From a checkpoint of a small transformer trained on Wikipedia.
Size: 16 layers, width 384, 3 heads of 128 (1 for keys and values), MLP 1024 SwiGLU, vocabulary 8192, 31.5M parameters.
Training: a variant of SOAP for these matrices, 332M tokens, 2530 steps.
Each number is 128 + 24 x the weight over its row's rms, rounded and kept within 0 to 255. Layers, rows and columns count from 0. Numbers have three digits each. The size before them is the row's rms in percent of the matrix's.

# layer 3 MLP gate, 1024x384, rms 0.104, rows 132-413, columns 96-143
105:129165156139114163149139112127094128121137141164114140130095153123173133142131095120112130161150114125127103115118120142130161124100157092115098
104:089129108121146123135096133156120127118161129123190164132126159117151095149158138137118118175113078124112129135140098152129128136124141114149117
101:129079095106128150097149154087136128115129106137125099132141111134140166116144139180151112089142137097139143124181122127102100141135171109121143
099:138112119161135110127133092147140165130160153137142131136100118150112125153147163172120134136135141117166135124103146083130142144131124091111114
106:134135093128172090122171114114160108123174165107109117089144122132125160108156109117166127117150141155153115130137138137135132131159132118125135
101:160116169186156133111159140107103114139118126122105129156108121109144132104138114133129134141128136126102161115095115096135109111103165111140121
112:173127132102121161087124111141110108135082099127139072149138113085097104115077095144119131118117147142129110121097136093094127121171113118139113
098:168124146130134146152127106124123133091101093181158131150147135146116118111108110138075077151106112141141122134171130173137100118148139132138120
102:161105102137128169112145150086147090101121136115167126117125141148171098163104143171132116172067164115085148128129152128130140116118140125118105
092:148088123136115127103136142152132132154113152097121156142092119127129144095104173136130082091114106146130109118128144114130130121143099139099122
094:086095142147149113152121128151144130130161158143115110145100139124101128143141139100091114130131121162111124138129170152152151114130143170164075
108:128149120114139121105156120114140130123103153168136091123064150171147151143133102115115106148097131116116136095130139137131129127134100116146160
102:102162176113146144157135095135150159089132120122110106149154093128116178123101141133140162138159139111129107126143114130151124079100139131120136
095:096102124145076095100105155114151159113134170124125127109165110117125170096114157083109139159146183099141212151128165118106146143145129174150122
106:137146154137132112147111092078157132123156091144137124150111077174111099121140082104148109142165118209145093100138127135120111145100133145102085
103:112133163123165105112141122122167143142142118096130103131143153134149144142127117088124115134114161101122117145116130108100116132164141140151136
098:084136102164152094141154100082135138184115138122170119111177150108110135092118135091112141138115099144120179138109118133132133136077135101114159
115:139133167109160123085138078132173133096113116085135117133132159149125136105144126140130095159126107137068124159090102107182127091145082157114109
105:099099138128094172090106115119095141106140134124120119112079133134087138098158118102105117106082156158098124171118175168156142109123101105185153
110:150127094173134103161135080113145147114114113156132071130139119150152182130132126111114128101127165128145152187112178148090104123129103147141163
099:156124110085172128120166135111103109149139167117099154165100101115116110119174121136163128133094105110132138064113134154152109151098084148174097
105:124144177134139155136124092124151071119141135114145092116148159126128140118152154091159119109146113100089132141128106120133130138185144135096100
106:169131134097122127112101127153123098101154111103116112153147089136120124143104128118101148143142151126150140154137113149135092156084137176130139
090:104141082124133133121099154136117136141129138162075121131104159099120090110151095075177157162119111157154114135125114149159094151137139161096116
098:144177124139130120097140153152137144111150127129107125113140165121134120105147138109115157110115129062143138139123129124088127113136138113112137
093:077088120109132139120127135119139133115126159138127142162170122160120111120101123132131091139102170174094105165107138132142138123138115127116170
108:111154184104155143126135130140134139105100163132181132156135147166149123134116144134116141101108155141121142142094153128142135089165157131125117
099:160138121110140138113119120138121114165095129142127170132132128158152125118158111118125135110123157130127155115115101128117114144094237092110153
099:099154166090156157118127137118126119111166162155130111171143143171133129126167093104114110150090120115152124087094120153145131138169105126176082
097:149191113110120131121128107139129127114127129124079110127122205107156121142192113105153130163117082129101152116111117134097089129160150132158118
103:089171113099078163085127124112100106133131107147157142112104115141086095118100134103159120131181171129129126112159112145103139128083109103152176
101:146152091101167078133170104147115090137131104149134117145125108108171128131133164136144112108108147116177104167123097098125132099078135148118146
100:148122138151163109131138116172111128110130120140115126069070148139114155134109138152124128119145132121109113122143115163145110146170115128135102
107:173135139156139101110151105123117126100131090127092128075144115155134147105105139105121118099092160082128123106152149109093146146151140138140109
109:130119068154154155149125105143125122143111114124162103159142148137085109141134130153133120118154074100174148127165101109081164165108097155117165
091:127099114118146109132079143142145139132146143106147164115100130128155158126153132158149071123164126117145145140121093079161105171087138107145113
113:161105108090103161123102108104136130127105163157146140096070140132158109134123148126184135130121109138139115162183106112135132145150124118113097
094:135139142141136071114093124125139106201118111160126117111127147115151135133129135120095151127126152145122160073134148119153161105151092123106141
100:125145148152127132138124165170100107143132112137106172170126133160128122154106137130129082091098107148119119121090110130128124150170115163115126
102:140124130139133148117089152125132157131123191153115134124140134128119125163144135106127122129155122155156115167167149099150118137148130102118098
095:091136158150125090107159120117119130118119076127144179121129099102098092131137128155121194136153109153143097129137135091101153094144111148172117
090:125187116107171140136171125129137138136150122156110106143104112139142093134119136154134123109129117149148122115121162172115170160148188153134109
116:155112129093146153136126122126144154158126146122103137117116175107120108066125122127129099133125117132145090106164116109117120121148140150139105
099:159093110147125114160153106129106144086126089117145146170139110127132147109102127124107134175120107136153128157156167156138102164139093142157108
101:175154154141131102103118118144131141133166118096159107119119119108136165131148097126163162125126091165169099134107144095117077133048120101125073
091:138144126128138122157145132137122121107097138072136132144083116115120125137136164124103150169096117112083105097134144153138134147126113140097157
089:149088145152125134125114104112131088112147129139158148133138128139113117157132164119119182081126165154117080130137144141108102103121075132163123
108:172145102100135107127091116134130098114072134123103119146118107188132136153084137152146104129111145127100150099145168112173137167075125155166082
099:120156119127144123120169134130140107169122104127158120144136156077142137131149098119107111084110124126107082132104149153175143133102092137115098
092:106142099126103116095121131147123123172158122120122148113114102144147129151158100096129113154092141123115089089112132143112102158099137084103108
108:131125121108132143139111072143140121088112169104125103148147112109147074125134118083107136124120107124155085091190170121108165083137111149092114
095:116154100120110077126123110158110134152090086170107124128111088132113134133159122071109125133140165113128139169141102152130114134165196121145170
103:131125189133158091160158099086113128094122173110123127122102101179119129125141145123105116119122138135152139110098093152143128112113120151111178
106:138082124141147139116142114114160108137096174072136124138122116087125123127108120099091123130083120130142143130153099124124097129136109127088124
092:123121120142131136103141067155135116100157139144163137103117137105105131147125142174156115110096120185096141115155140133182058149128089109121147
103:103158147087073087107146104113133139113154122124103162148122109131144133135126093114141095127116152146114139134155113095126115172111165122158111
096:134143143121177129106127096121105139107156116116121144116159115125114135057116097169162141144097119094151147136143099147099131166145134128135139
105:166108142145152089153109102118123148150131113109133118149159155140129094102113093132116103139124105166095076125169178141124128089110099124166144
092:126104165124099180145163135126176138140136155147135164154159135134125112117175162104120123142119160134110135107080150146126129123114156109155100
093:124060142075098110112092135121078128171115147138129140080116105127143122154154130163145099171102134160092096095095099095093146114155124139148118
097:132114125143106089142084152102100125169109110182155123147105165160146140126144123128097133111147132102160118095102091088111138165104095167132090
090:138087168131119099117126130195121140150108122116108086113119101130097110135150118091123162128164168168109104144106119100153146120140123166112099
098:147115143146079131121130115143127107109120121164094162138128087157091153109135148147166102129105134149145127147109098122138161090155138169116107
096:129122157143088082134129117115103114155147081156097120151137116199152101115081109114143173119100128184126123109124150163109124120151151138141135
103:133156155118079127125079119172164151124123126136121112096147134143154103111154157186124109117127108147134089107098153150140148089119102161162106
094:084094149161126167107138171118134133112089134088105118102094141125149147153166139099129116131188096128134126167123160137115138131095132127093112
096:107177086133180127111148160141123140138146152140125148116122141141156152112162194123121160119113121170094134130100108144119166126141160084130123
096:114124144179093106128145113122129131145141123137160099143089115129153156131144123145132118091113110075110165149125146141103120148137084126158108
096:099145140166149126148145154102149112128115134124126162137118140163098136148143159098128114143095140142114137110155135169100134161106101101128130
108:113104166107132125145115138109133116100092152155146178117108128148114135120150117147140142098151159116131180159107139135126135165101137107145115
100:130139152151073189135125157154140090167095141177113158149144125121151135121113105131123137097083141099111102127152162154132104142167145124121100
103:158091116126135145143127160133124095138111129107129114096138126111121135131145091166169107125160122130126139145120123145160123117110144107148127
113:138137137139090138120124151161104120182137154130159139093103168108116086116110120122147116139137102167119087144129141068135087173188113178134123
101:130101089125146124167107121144122091105136110144102127134090133136102109136105128117137148147105138118114163143128111108118101111095118089108141
123:142117139095139093095140110135126093128133144128181125120146139134086126100134146136121078110131110147155167128124171123128161116079120095171122
090:110142196115168124113162144134136100137135100112162138100148129148147126117153123142149119122112156100089127171125132107110149113117116134107100
102:143095135163154110141119149122101187156177113149107131097099134157103102185111131161092120108165113099149099149132078120122123124110114125142146
096:147150150140147078105144116102131121109147133128141139112123173136154149121123170108118117154107140139115114130138131151147131135106094124135177
101:152130183141106108156101156129109144164113134153131113141144102126095111130125112089134125133091140109120120149178142127133145160104128134112106
104:170110183113146135135070102113135120131158149105140132115118143135106106091121153130100136101118156114119123135112150142141124115134180119087131
100:110164090148120132141135132152134120130127137178134148116178088118140138127190117150088128131123138096113088108123159142115153091079156127077123
085:125087099143106128133120140171123183136149155105106113123129101151132112161136137139147174133096094086094165123115179082128085161132100113077138
095:123119128165153123089128152121085136120109163131097183102103156153112074080116086111118146127134132145159137139133117104121163135094175103119108
105:130153167155105134142117110174168146142178132181139135129132121145143117146137074133079107103114138106134095116148140104138150118105156124131123
096:140138157136114136140164151116132162097164153153093133136113136110127138174125182130124116157154173117089165091131133128127156138162135136152130
094:149133146140182133141152115090097204079124178138123134117099107132108167125148169151125165114126110110112112115106136124116123133170101120175124
106:127131141170114116131095152108129129166144112149123118101118119111114126126135101120114120095176139159125130172157118131133142083084156130159140
113:167151114137149128138119106110141125100108147164117131144091168147147148115132159117095123123115151126123107098102151105098178116114104179113145
093:108153102134158107111134138133072137122126111133179104151169115095151110127099114123139106122169109131125078122129141159148140134117130107135126
100:169146125171133109142143188161121155123120127115083119140105138119126139091132149166102107098134111121121133103170120131112115156105156116176159
099:142147134117117127132152105161126104146190121092076167087088062158121119107138112155102131128102084106101107129092098169077114160099135099137131
105:131124141115128158167112127082125115111118131131130154141198109138105114099140136142083097131148129121152086066147097164128085105096148129117148
103:113140119143098140131090162154123166149140108123105088140138135125154119160152139124155106087176096125134118160106113112098110118139124115146131
098:134113144156152140094174137169094119129160116102125108166123124112110177098130145092143113110132104157159140092169131115127146178128161109108121
106:127154172123149135145130131174132147156126158136107153035084145134139133113133142137149172102153122136108097132074121140109151125136106150158152
108:180110129179141118165126100128129121123095131122157120149141155140107108135150133147097095113142085151134139133170136152113102140177133147154164
106:136165167129120139113132093139140148112132077071075126104103126139094138137123162095156140120138130135066134116158146121127089166105103173128110
094:117136130083184161128146132109141132118127138113148111162130120140157108155140082194123082085140120129147113155141112128099140102126141137181145
089:146119073107130148125117127162146140122112169132099093112164117105124165135157134111113176116124126177093140149130081137129149100106113146138100
096:127056161109115137143144125148143080135131153176124148106171107131110106103109121098149147137117056137143096146109163100137135141083111131155147
097:135103153194145110129131118135114107083139139134180138181107169112092118103169109113159151103141099110136163130107124089136145128135116138125133
092:144097146109145108151117118089175129124133115137085134079112127119109137120092129125128168163148139143176115114134103141098171155136117132156133
095:128123129096142167156128098124128124131071144140125138155056181119111145117144140126101151121091124108166113134154114098134166120088147115111099
098:133115101101116089148146187116119169122096170094112152101110153129082119085113131164129113136133162096099131097111135113178142153093134154123124
116:129173136126138093132141111099131107095130120150125115117126134174117120138178153134145154094162077109148102150163127131103114112082128158071159
103:155182081088148162096145134139137163140133137150135105107093127137120122141146143117133143141073150159125137130125076146130081109135136087150109
088:080178098126128108114115125101131133148128113136101143107097135133120130133177117162148150161075117161090147137161098161135127123155104139132145
118:121156114117123128116113102134155107128119144121155117124123095152102153156132151123135121103141151125100115092111196129068118129141169122150125
094:158111162132086130111108149135170122150128118154092134128114142139144197130136141132152099153148145101092116128180156119145163071116113145116146
106:109130118106115121132143145168073091107131090105144164108160123108092123134105090154175109107140112094138140136121096111146174150121137091137131
124:142094122092142137111194098077118141095112121146112154143100093115096146103138106114128097110129156138041112115140118155124124149135125116095124
115:141126130104131125130186145165160111153090121140142165125098133147128146137103126151142119124120143106080122128145093119179088125083106107064096
093:122086164187132175130140125097125140124153105161160131152113112149121118171107101178123095130118142139149154147176143127149124112111118143135132
103:128141157208165154121186140110192137067156129132145143129112112156108082128106115101130129129138098144108143103148173126129113128139141155130135
101:120119106077153144132115106106112105110146135149091130118155195141122147122145125124069099091109091124106112148149122146132121145123128080176124
107:109166113149097121110112110116130122156141102151184113128143153112117111165133129070111097126159090122173123106152125141108122119133141169114132
098:148145115111128101162119082109135124134140113133110112136123131117161129149083109105150079118139092068103148156121087136109071088171144117108102
117:123099124176064138091132116084119126115130131167128112136133173108201152102120192115104157128120099158116095112119120176110146130137162184129092
099:121105111123104137140147173120069101154187121132163141131189127135114123102159123148134127117132144131144123134119147161111155146131100082119124
107:119101149176144126097135120113178109095102115137118101148126129134106124093134125115101132129146149099115162144149128146136130129150141137148089
095:169173156096160142139140125144132113143097125153147146124105113146131122145126154166157147106133157142113102100113128112103184128135134132136114
103:124127124111128146163107090144104115166108138189151114127151139139123120128132108129081118124109116166141136113108147114139109075160148158106125
091:099114123105146119131134101121083121113132111155110125139128145151164143158110151119118135125106119106126088173133157092121145102158108100157162
098:086115134140126152140125142058144137136109147129133149100110109139139138142100147147108146140135121127161094143160135079138099129138091108137165
112:144119130120115100149094126122116150156146129112119071044116119108120137152113171155141142111128141129155138131124139175113182115107155116142122
095:124133141134138099167129119173127187133146162092149121156132146131129130123155110138144116105120145125161091087166105148157125130112110145105150
105:118108173120066128087110143133174058120127154112133196104160119132136132135119146085084145127088142134117102139152155100135111128162117138136104
102:080135122141099163126106086138075113126143113122103118137118150151123194115152112140109109124115094129099105118115086150157182126124136183152115
105:141123122114096123140104173136129156115180123134096135114152098137140105127172121123065112157131137123112132139110136146154125140119150134124087
098:145150126140101160114110168102155129157128160115112121055128126174126076150092115111146103123112133085151118138095136119096132150093090148150100
090:125093126090114101105119090138181111127186145114109166103137159182101121121142117144134105107122122141146142115150122164134113080185101146100149
115:093109093186124086146130162103108123134137173147086084126115148135098120144122096094119138140119102126141121153157118130102144151095142103105120
096:141109114174165166101116172134117134116127061144109183153091133167098132125130170162141147076109151131122134147109141139101135161121119090137119
095:112127155147161113130142167120121149145109132121135122122099119131166155163173120086150141124144144117123097119115165136147120115143127097127089
105:124162133112136116142095093140150143176132126118099176096128178166157168140147103167132135092107158136167129128138126098153154105099158156164135
097:167164134092110094116102158164151097124185096178063093113156134160123164114132096126121114123136141148179149092129149145159128098178114140113123
105:142107122152112086114155123110148125120143100058105131121084124133137187112140129125164140099170138085144122181131141151121134136097161139150142
102:082143155095158101123128089125130103134170130136145138103111120154127195100108120142125140085113130156161094155118105118127098105102096091138109
114:111102130109094112132145145134143164135108128150104083125062097100107132140155160173126140167145129152162135112117123105124110119117132140150119
087:103169112105156158126121108124126130133141159168126145130121121109086127144119087139121167132123128123128121132153137167107140113106140105115189
106:152158131145116113141177133165097148136114143124160101105143115109115086123158142142143093085148110139143132132139125113078152113141131130147135
100:174135145147140094129139146091135149188119114116102141126088112122096157137109131133086165131131094150113107135089155110154182128121152118137129
109:118126120150123103123106141118148148145110153127113138128115131155113062122124118187140098110122127127137113159159075141112136075130104175136142
106:083121104137163154121102109139136161156163117128126112127106139108133089156156159099129103169161159132109102110144161149121131168152127100131140
098:147140148156131101110126088107127136163132160129111093120121148139164112154117143112173131121103127111137174116133131109151148147109118103109136
096:147136141167146125136141165101134076158148087121095125121098086155140110153119161077138121111118133135127127131075134095125133120131143109144092
091:106125126153119119165085131100119076191141160155108104159086117123121139128094120131128148145154157116149121130116112148119112110119117111145132
091:112146159154137120132104157098137141121114147100142101104076169107130146173167068151137184151113120135114121141124082114102152101106158127127148
105:136119110163153098162168118104136141113141094173134142130100146151125120120132170108145103137107147170109128092125161157122110145155102147148118
112:131120094155128107095109107117118149129063094128134108149111109144142113089116123114170134101148151128114118090115108147162120123142114131152148
106:153139133167129135110134156140150159162108141153133180161109109123133132127122135108125069112103132157113141137146154108156142135113093122152107
100:111113119131133147142142134100136130140127142059143131130123138162142121084137159120137140101107133110170134128120131124132150129116134099125110
105:101093156154109095158139150112117114125133107139115077158111141119120115153161139160195121162128133120142131112155165107121117156093155138100111
098:124113150113140124084128100134145095109123123176102125132143153193086125134132145138122135118136099115141149113124128092126122126121136140098109
103:138115142105119166168106144140140166128166072173146145127149124128129092088127158148122170087121131132125133128126128161131171169136109090136127
096:097131137125127130114104176170112109170138093094119127120112112127127143136151176135171151133129154148130109140138109156158126129128114107120118
101:137116136167102113119064136099177116159147176116113116098119129154152074124106170099104097147147109169150142170095184104123079108137139123130147
119:123152129120152150078116095132143129142158124116125130099122125097086140132136122137121183176131110138163131091111148125150109152126114079130131
099:127103115180161120134144125101090151108113149115081152119097167086126127131102098131117116103128128120097177119114105114129111151090127108123130
103:106085129155113127106094119126117059100129115124170113089132153092102169145092104136086154161136156110080117120123126153126140121102120143169093
109:101139119125122094140123133100131137189107189128139100188089164154134137136117140122082142141156122091144129095129152106117163108097145142108112
104:114137116151108163138093123124107130116148158150114131132152131123089154128106107110109141115071182127126129128163172157133123119154114173119165
088:136095132120135157136122134133137153121148117173125111147140160116098168133157171065125158116092160125177123110101079125143142126105087140153137
100:113134098170151142117093136110115121116120109129134134108110134100113123134093119135150151173096135115094118106117122135109172101159158129123087
093:124086168098114118178102115133128103105070141128116156173120060164128137125085096124112100135120123120154113101162149157152132093105141098118115
104:150171124100121149153098143085166146094153109084121151155127123102102113106098124099086094143093136106161121112145097140146127109105142141184180
088:180144157144168094131103173126119137142155150118136127088124121123185151126164148116124151079127124136146135151144103103128088103119141168147144
091:135162127139104140123136096114166154129128147106137102122166150126168149133124106186156132095115125130138120150158064108094165087130081147118134
104:120152146097104140130156125129149158149113143120104130164125129148131101112145147141141108115107093146134110139127062129100112096158118125153132
099:106124144106132154097124138163090103168110117120119150142159119157122129125085185162101149122127154114095097140133106167134114116107151128123115
108:130126166063103138154111173163141161134143136110159130130103097148104109130143148138140139084150184113142154106144133078116150138127158145106162
104:116134126139103130117150140094105144094078137115172195113114150150159160147116090144160096144115173093129102122131117103117110157110145122116115
089:101149137096126132131122123122162105164142132114072130173154145133115077120102132113126135097131120159076115096152122100147168099164135136153151
101:138110141102167121139184109144179142133112139137116147122179145136120137096098129107098151139136109101142122124140183097130157083139099162133111
101:107126107152131110128135155087174115148146132128108099168145109131155119166127140130099142115108156118123123086145110090125158115112168117123117
089:114111128161107124103114146113095110107105146174148135115112156113126115124085071104173132151138126153107111120121163103161186130130104110137119
100:113140128137131113098109149121164116133151094131155178112192157151129150109118114124121112115149090135153122168144162140120157133145136149091125
103:119133158147144136115098096138142153136130090154158101126113118151128118112114141118168129164127139149116138103117114127147144143139136084168117
113:176113131102125119105112123140125127072122163119115135127152115143154112135110138119121156116130128089119111107111123109089104152143170146076129
099:119149158125147111142143143157123104159096142127138091125112147074130111132116094119141106157099103121098111091127136085133110144120107122116115
109:147103163162095154151140122116115096148143134178142112136100115111114185119143140123129146137115138113121099125119112086095091116134150130144176
093:163087097135146095130109137115113143136116145105090075196156159145106150127130110133131157140170129160125139114201118106160116096135158129098125
109:110110098110120125122089128104133156104119181113146127133132136167115134098134130152134154126154116141137135177131117164087121119105095150131133
094:166120121124088106166132144153104093135143110185139155119121127122078116129108084108106145134123104144131069109127135156114085101123155105130146
094:137143132173091146089175133102127141135107057103119134124121121120120153110129120091150094131142110124141105157072151106144124183117121106165113
095:121119116119106070137103081091121150165119129069096142117144115185158061166088105129120174132097099085149161105122120126139112106152141135112094
101:141129163157146090145148152126164117099168155120144151161137105160159114119120113124107084159102129185183124114171121121095134080167083135097107
101:113100143144110178098140108139071157106125122145120143127128162149139115117138139149080124157176117113139165093159081128100142163131132105154134
108:110102136105152118141157105109111106148076151123164111064132110121181152166148100173151132122090136138110140146137178084144094139135185166160126
087:136084099167101115114069133124145153173137156112151141114152128155137182111134159096121172134119115131133127139137124115148104122095132100126192
099:120101103147138136149165149116160079157120136134125117154123133123109172117111106130130116111114132135116167153104151147138125153130142133098150
096:110113107111110112095191140143158160080141152123098158141121087126129119115130152134158132157133114097124100151126111124145155143078094134149154
111:124079131170120149117193086148141104134149134116126122099152122104111105134088123118148132092081114152112104110170127088166123161138159159130116
098:116128174104100113098112124130100098117121113110162116137078167132183109132120096183130097099128150178101161098147081140124103142134121118126156
096:123136135121124194144130105130150148161111109117166098110117099124122127119145165103115147085162124125123114118133096069094125131156156131127126
094:153097167127124142125098183164104148137104126139106147164092171164118155153113136089105108128127109119122110135108114123139133163108145140112121
093:117125160156130098121124085105109146123067120128136122102128118185106161138129118162110113111155115142100158137115169105133111129128096106148133
098:116134118106133151123143126105132148070137122098102141139146149130156142103127152134109110125108097121063098147134108095128123141119089146128123
098:126156138097076109146163105129112137123110086114127121132083147116119107173174148142136114111147100143133106164109138105146094154093130158128149
101:185169120122117154107127112141089067123148168112119118119113178142125132137135121143123136137121108115121140159119138146135121122146130134107126
101:146123134107132116183141114148120116132124115124116121120099115139140121123192096147161132086144145106116122113111136126138110162158115104153125
100:117155150088116112155138121124115150125159153126160119169111117155122121160117144103140115126164109140160111163152144112148110148125128133108095
088:139151122153107103148099106121153140155142121169127147125154132121157070156121082104120132141126100158111140168113113086088133098147115103119125
099:062088086109146098115125149133142127125122140108130112155119111154124133151134133146116138142100147157121107136149083132124140143155156145111114
099:144125157157152099183147204155158112139153101136115116113145108113148117103114089098158123112162099135114119107144135097151139114151125162164120
091:165099082101165126112120144123154074147103124162156110127137162143156165152069114143134094156113166067090144123133144118131112050116084119112134
110:139134169128135160143143118107148120154138122118138177078129139117094127152132117102138128172107109121101088106120110142084159106098129136101100
098:140126113151131131085112104131115124148108088131121136129148158104162140161090165148095152150147134115133151123136157100153132105120158093107146
091:136134110131147144117137083101110118097148087154140143132111144173135079115100181168140113115120105127154128111135133175137110111145151114148097
095:131093105093087143150094140070165152148124149098085113130148164113122127123111162086147149127143120109117125124154133093126121104098157084168135
095:136126147130159123125152139124114114141114131102121144138123115145112119108142160095135115108110162154140166120141105097142141124121135149106133
109:084144132130144143151124114121123099141129120161109122186148149098154091112140126087115103136127108162116172109130106145144135154098187155110148
102:119124123126161142116135143157122099148105201168153136120114175113167116109144133082114101147083110174091086120147120114154164088110137089124126
091:163119152149126136136073123141125101134130158164119103140160141146138150129121148113145109117102111142174114187134148084082117145115099128095137
098:134145119124105091131129132125093136080110146146109117116169130088156171173156132126132150116102073100091114151142124087182139126170158140186080
080:155127123089123122099168143080128140122138123145097122102132156095138151110173155167167126104108148147134115137081156133121091108154169091101141
087:117140119130135077166140164187080142097117134106151088113103118148090093093135123077119152128127141162147095115154112105131144098122127133117117
088:149136124107102087135088102138111130135073133119111125100098115133122153115167150121096116129158118156073138112150128122128110142145117123125114
099:098100161154143117128148144124142092081145098138132163083105152143124158122081145121109129149084081088157165130161137123140101165134148136141082
099:129131132151106153142125142112109127116166095117112115098160099086110123126128136138118109145170133148110082058088138118104140123147086131114125
100:130149150156163129127103126124140110107088114164082144146107119111094155141128090071111153140162120131139126106152148201155054122087168127097139
107:126174128142114117140123113124116105143122140137120121077102098124116106114162171172138170145123100116121108069137135118154168133124146088147128
088:166153101115162094137114151095172123157083178123168122086098141081186113150188135141142110107143140146147123151098135102117127091142136138118128
110:154085132121119145142150129118124167133147091125136152153085132150154124080069119112135147094148135163138119168136099140140144140114152088168119
105:142162156154138098130133143115112110111121159122095129095117124138125120135126163129139131134161152130136135109078141084078135066148155105148131
094:124106140107127116136139128167109147129133155123153149132122102127161129166086090129159138142146114115142084152123104121146139153125150151157102
110:131154167089143125114123125111149113108111129152149098085128146173153119130148131189128165129143141145162101123140125113154128132147093093096111
096:156131147163111089132126146146116128130092117099147136077124123115111097120108145149120153143093151085133124140124143138147140144100125095129101
105:131141114108096135167121125165146083163171113063144091093150146141094087114120168114091117116140156183115162095083163148133104168144122125158131
110:130184089121138093107148113138129168162127102092152151151136134126125079115132087141105130135101111098112097141087157138089167119128114111137114
101:120118113098128122146116100170137082128159143109075102146132136124103110141120119119128136176133133183113106123150211083111137154105105161161129
107:125119111101119132121111175139127117140151106136149122085140160147143147124096132126127105141079113150122100132148108163105106097086120144122139
095:094115106128151166106165128127130089135118122145126129142146101139160095096144155136099137133176115104112164142132121133092144101122131163121170
108:134111128068106089122085105136115139150114153125133134105150111141163128162131110147133149118158156155123182149119185136120109133142168143186100
089:137115121123137087156153110116138152095113134138092117149104086129124121142176158096148062122108158147117115125127118116144121151111128142133109
095:096119133131118150118163112173126163158171139134108147092135100073130123084093151114104151134105117115104122116132127135129120121097133140147135
096:119122077118149101115163133139123118147108124100124062119118142133126124107132097152136169075098136149107116114143109133099084139115153113153143
103:111149148093133143100148168107133141142142167135124073108162135114118132094092129148168085127119133106093109141100124143106152081116134140162111
100:137145150137135153100129116136086110129121083145140118121145158096132122107110148108125089106174130145102122115133138126095123078164078121127109
097:147131119151166133092125129095090124130126114132096145101127109083168150113130103142084099117127119107106135151103120134127141140133107101158179
093:146122124135178129081121078148070142094095146126149116164169109136134182172126154111101144088154133129127101100134116130160110146125128169121133
107:138154085145124139135137139128146160166135173145105157145132141137142108124109136150088132115153122121149098187088103148110109144132120133132088
099:145128140135159133162091152109119104096113172154137088125139095145124136165156139111157100084176130141162121136105159143114129079104097117123124
093:134165100142140135205139103130104150113138092118147118132108132120115120100144104112134099095129120092087115160161156110134165126188152123145128
114:093093164143101164140083177103119184107130107124141107109113092168126150160135146154146131156098139120120125115136159133089101113129141159115118
096:112175121157113128148098155127091161144148156159125126137102100129138150124241138120127156122128147152093146104112170120169115131125137146143127
098:160131120145153153135138101126138095104122115091171079148129146123085142109192070085127129106138121134115133118175146150111147182098146160094089
111:103114148106135142116122109173122151181127158123118121119122127152149143103151127151119175088124172162171099129102122142106117111124115103120141
104:109112170132114111150145135079163110109137137125143148021142143121154128131165096110105158147107175073159157100148135096158180085096126104150108
096:081147135126102166152110149150105188108148152122114137136167129126135090095126129068127148117113152116121128133142089129117156153153103105119146
104:118116115123141132139139134114126159151089145121090157086097115137166148129131117148159101091133140171108108138138096115132102174104127161185165
097:149104068135129147097167132111127099074126141133116164138152128130134086160183128107137101119140097123141167114110113145117156137181130149127135
092:180121124147127147088125121150101101129082118132134132122135126131099130144120096082148117163111118106109109075177084130151152183158129146122123
094:147107081109131130175142122091115127130113116091110143106144145108102117121143118125136137144159157136091156101147075153078111102086114079157139
102:132158138149105138124133070151146135170183114133082119081108125095117163123167121103164187155143162081125099099150147099116149135126152091134128
105:141140164148134166141110133139119115132145104158132163143117152105108124175139154166146075120089177165172098138146110114119129138120140114122156
099:126109137084113148119119154151110100085141118151136098198136125122104121149096121103137137120154068132115144173154147134135150164168165149123128
109:120071130112137143105117139123111154083103111152142140112143151153149128144122132112145105146159086120097138118135158181084125129143133124122126
088:143106163134166143158116118163100126103089118140113133139122139129116167110161115145133124112151095106147132129086099141131120094082118140123143
102:146083123134161102103155104126093148088147140146154151122172169088112121106102115119149097118128094148132162091094129143079105109092090106146108
104:103169153148142175114098142100135126129138104126113154093145130145121161133173140170107170147101166130119149148115123136154133120074128157105150
113:130102156173160145182181146087108150138104132119177143142116152084146149121152087117114109132145145136118108113141106099106079121114153175114140
109:115104156139153134158103134138135149145106162124100117117129102118115121096170128118114129113153114151156133112118094118179152111117123166138145
095:095141137166143086147103166139131114150133134153103110118141092087140118164137121121144184171103106086157122129125112168143122100162118119151139
103:131110121105110130129208082114156147105192108116109127115116116165092127123188133122168125142107130119117109141148093133130108148107130106121102
092:158125160140164160161183134149124110083158138135096099138139141150102131118166140091118110115108155106123166170104149137142149169126114132111116
090:122161167124112142127138091125158154146073131105114128167104126190185147122088096140162105163089123109151127084162140125122144144122121116159123
094:121153135120114133126079135118171106172162123122129099153201181096089119112132171095177087092144163132124120108103139127156137145112150106062106
103:111144116154131126106153144121129154090105121115116164120134092129135134141145131115138130140108131132131157141144079163137161133098127101148110
096:127148078141119135119150144132129148164139127125088132159092138086130118101092162165121135123120122123072095143135086136155123107095157116136167
109:173157166107162127123092141099104127146087116106111114104077133137087110137103081119151128156142145142148132135143147079138146159117102127119117
106:137120120096129130127120129170129106101135072109121098141161124122130151096151127132161069197122157142150085170153101072151117167126135148127152
111:133124163119095129124133149150125149112119085111136096149115147138111167089163122139129118097117159112103128114146144157066074146132118121145128
099:131111132095112146113106171150074100112116140127146099148119122121119056103122107145111113102151122095176089085096139159125089126136097115085102
090:139107125140118112131127117130137179124113152140156136142121152180127108102108114112197114117113112131127145103062141178120107159139163119086123
083:131082131121128076134127119101093166104169134123109125093119146115110122145168152106149118116159131134110140149150115167127085112144147173153125
115:092120105139134148090134133158127112155155194118115136145062129121141130125086121080111128112127131134123126109118140174125121184132160122105104
100:134126174184125138111141142131124157161138110114103150123126138128148110148122127150126156188130152080173172103169102104115110129121108132167109
095:136120108096143130157149114111117104164119152114122137092138134138084126125108089150186161120103130098103110145165151116129127100113163144139157
097:134124120122142110135117128149109149106125138141087134097130154134135059154136098110177115157139120152084123077112147119143149143149133124087148
096:161115125147094100108147108085167141135092093134099135137134160116143092134115106123119149117140127101129132124148125080132108161148154140149058
094:107151116107136146152088131144135125104108082108119091101103107123114183112150125091128130161162085086103123123155123115134149112113166121146123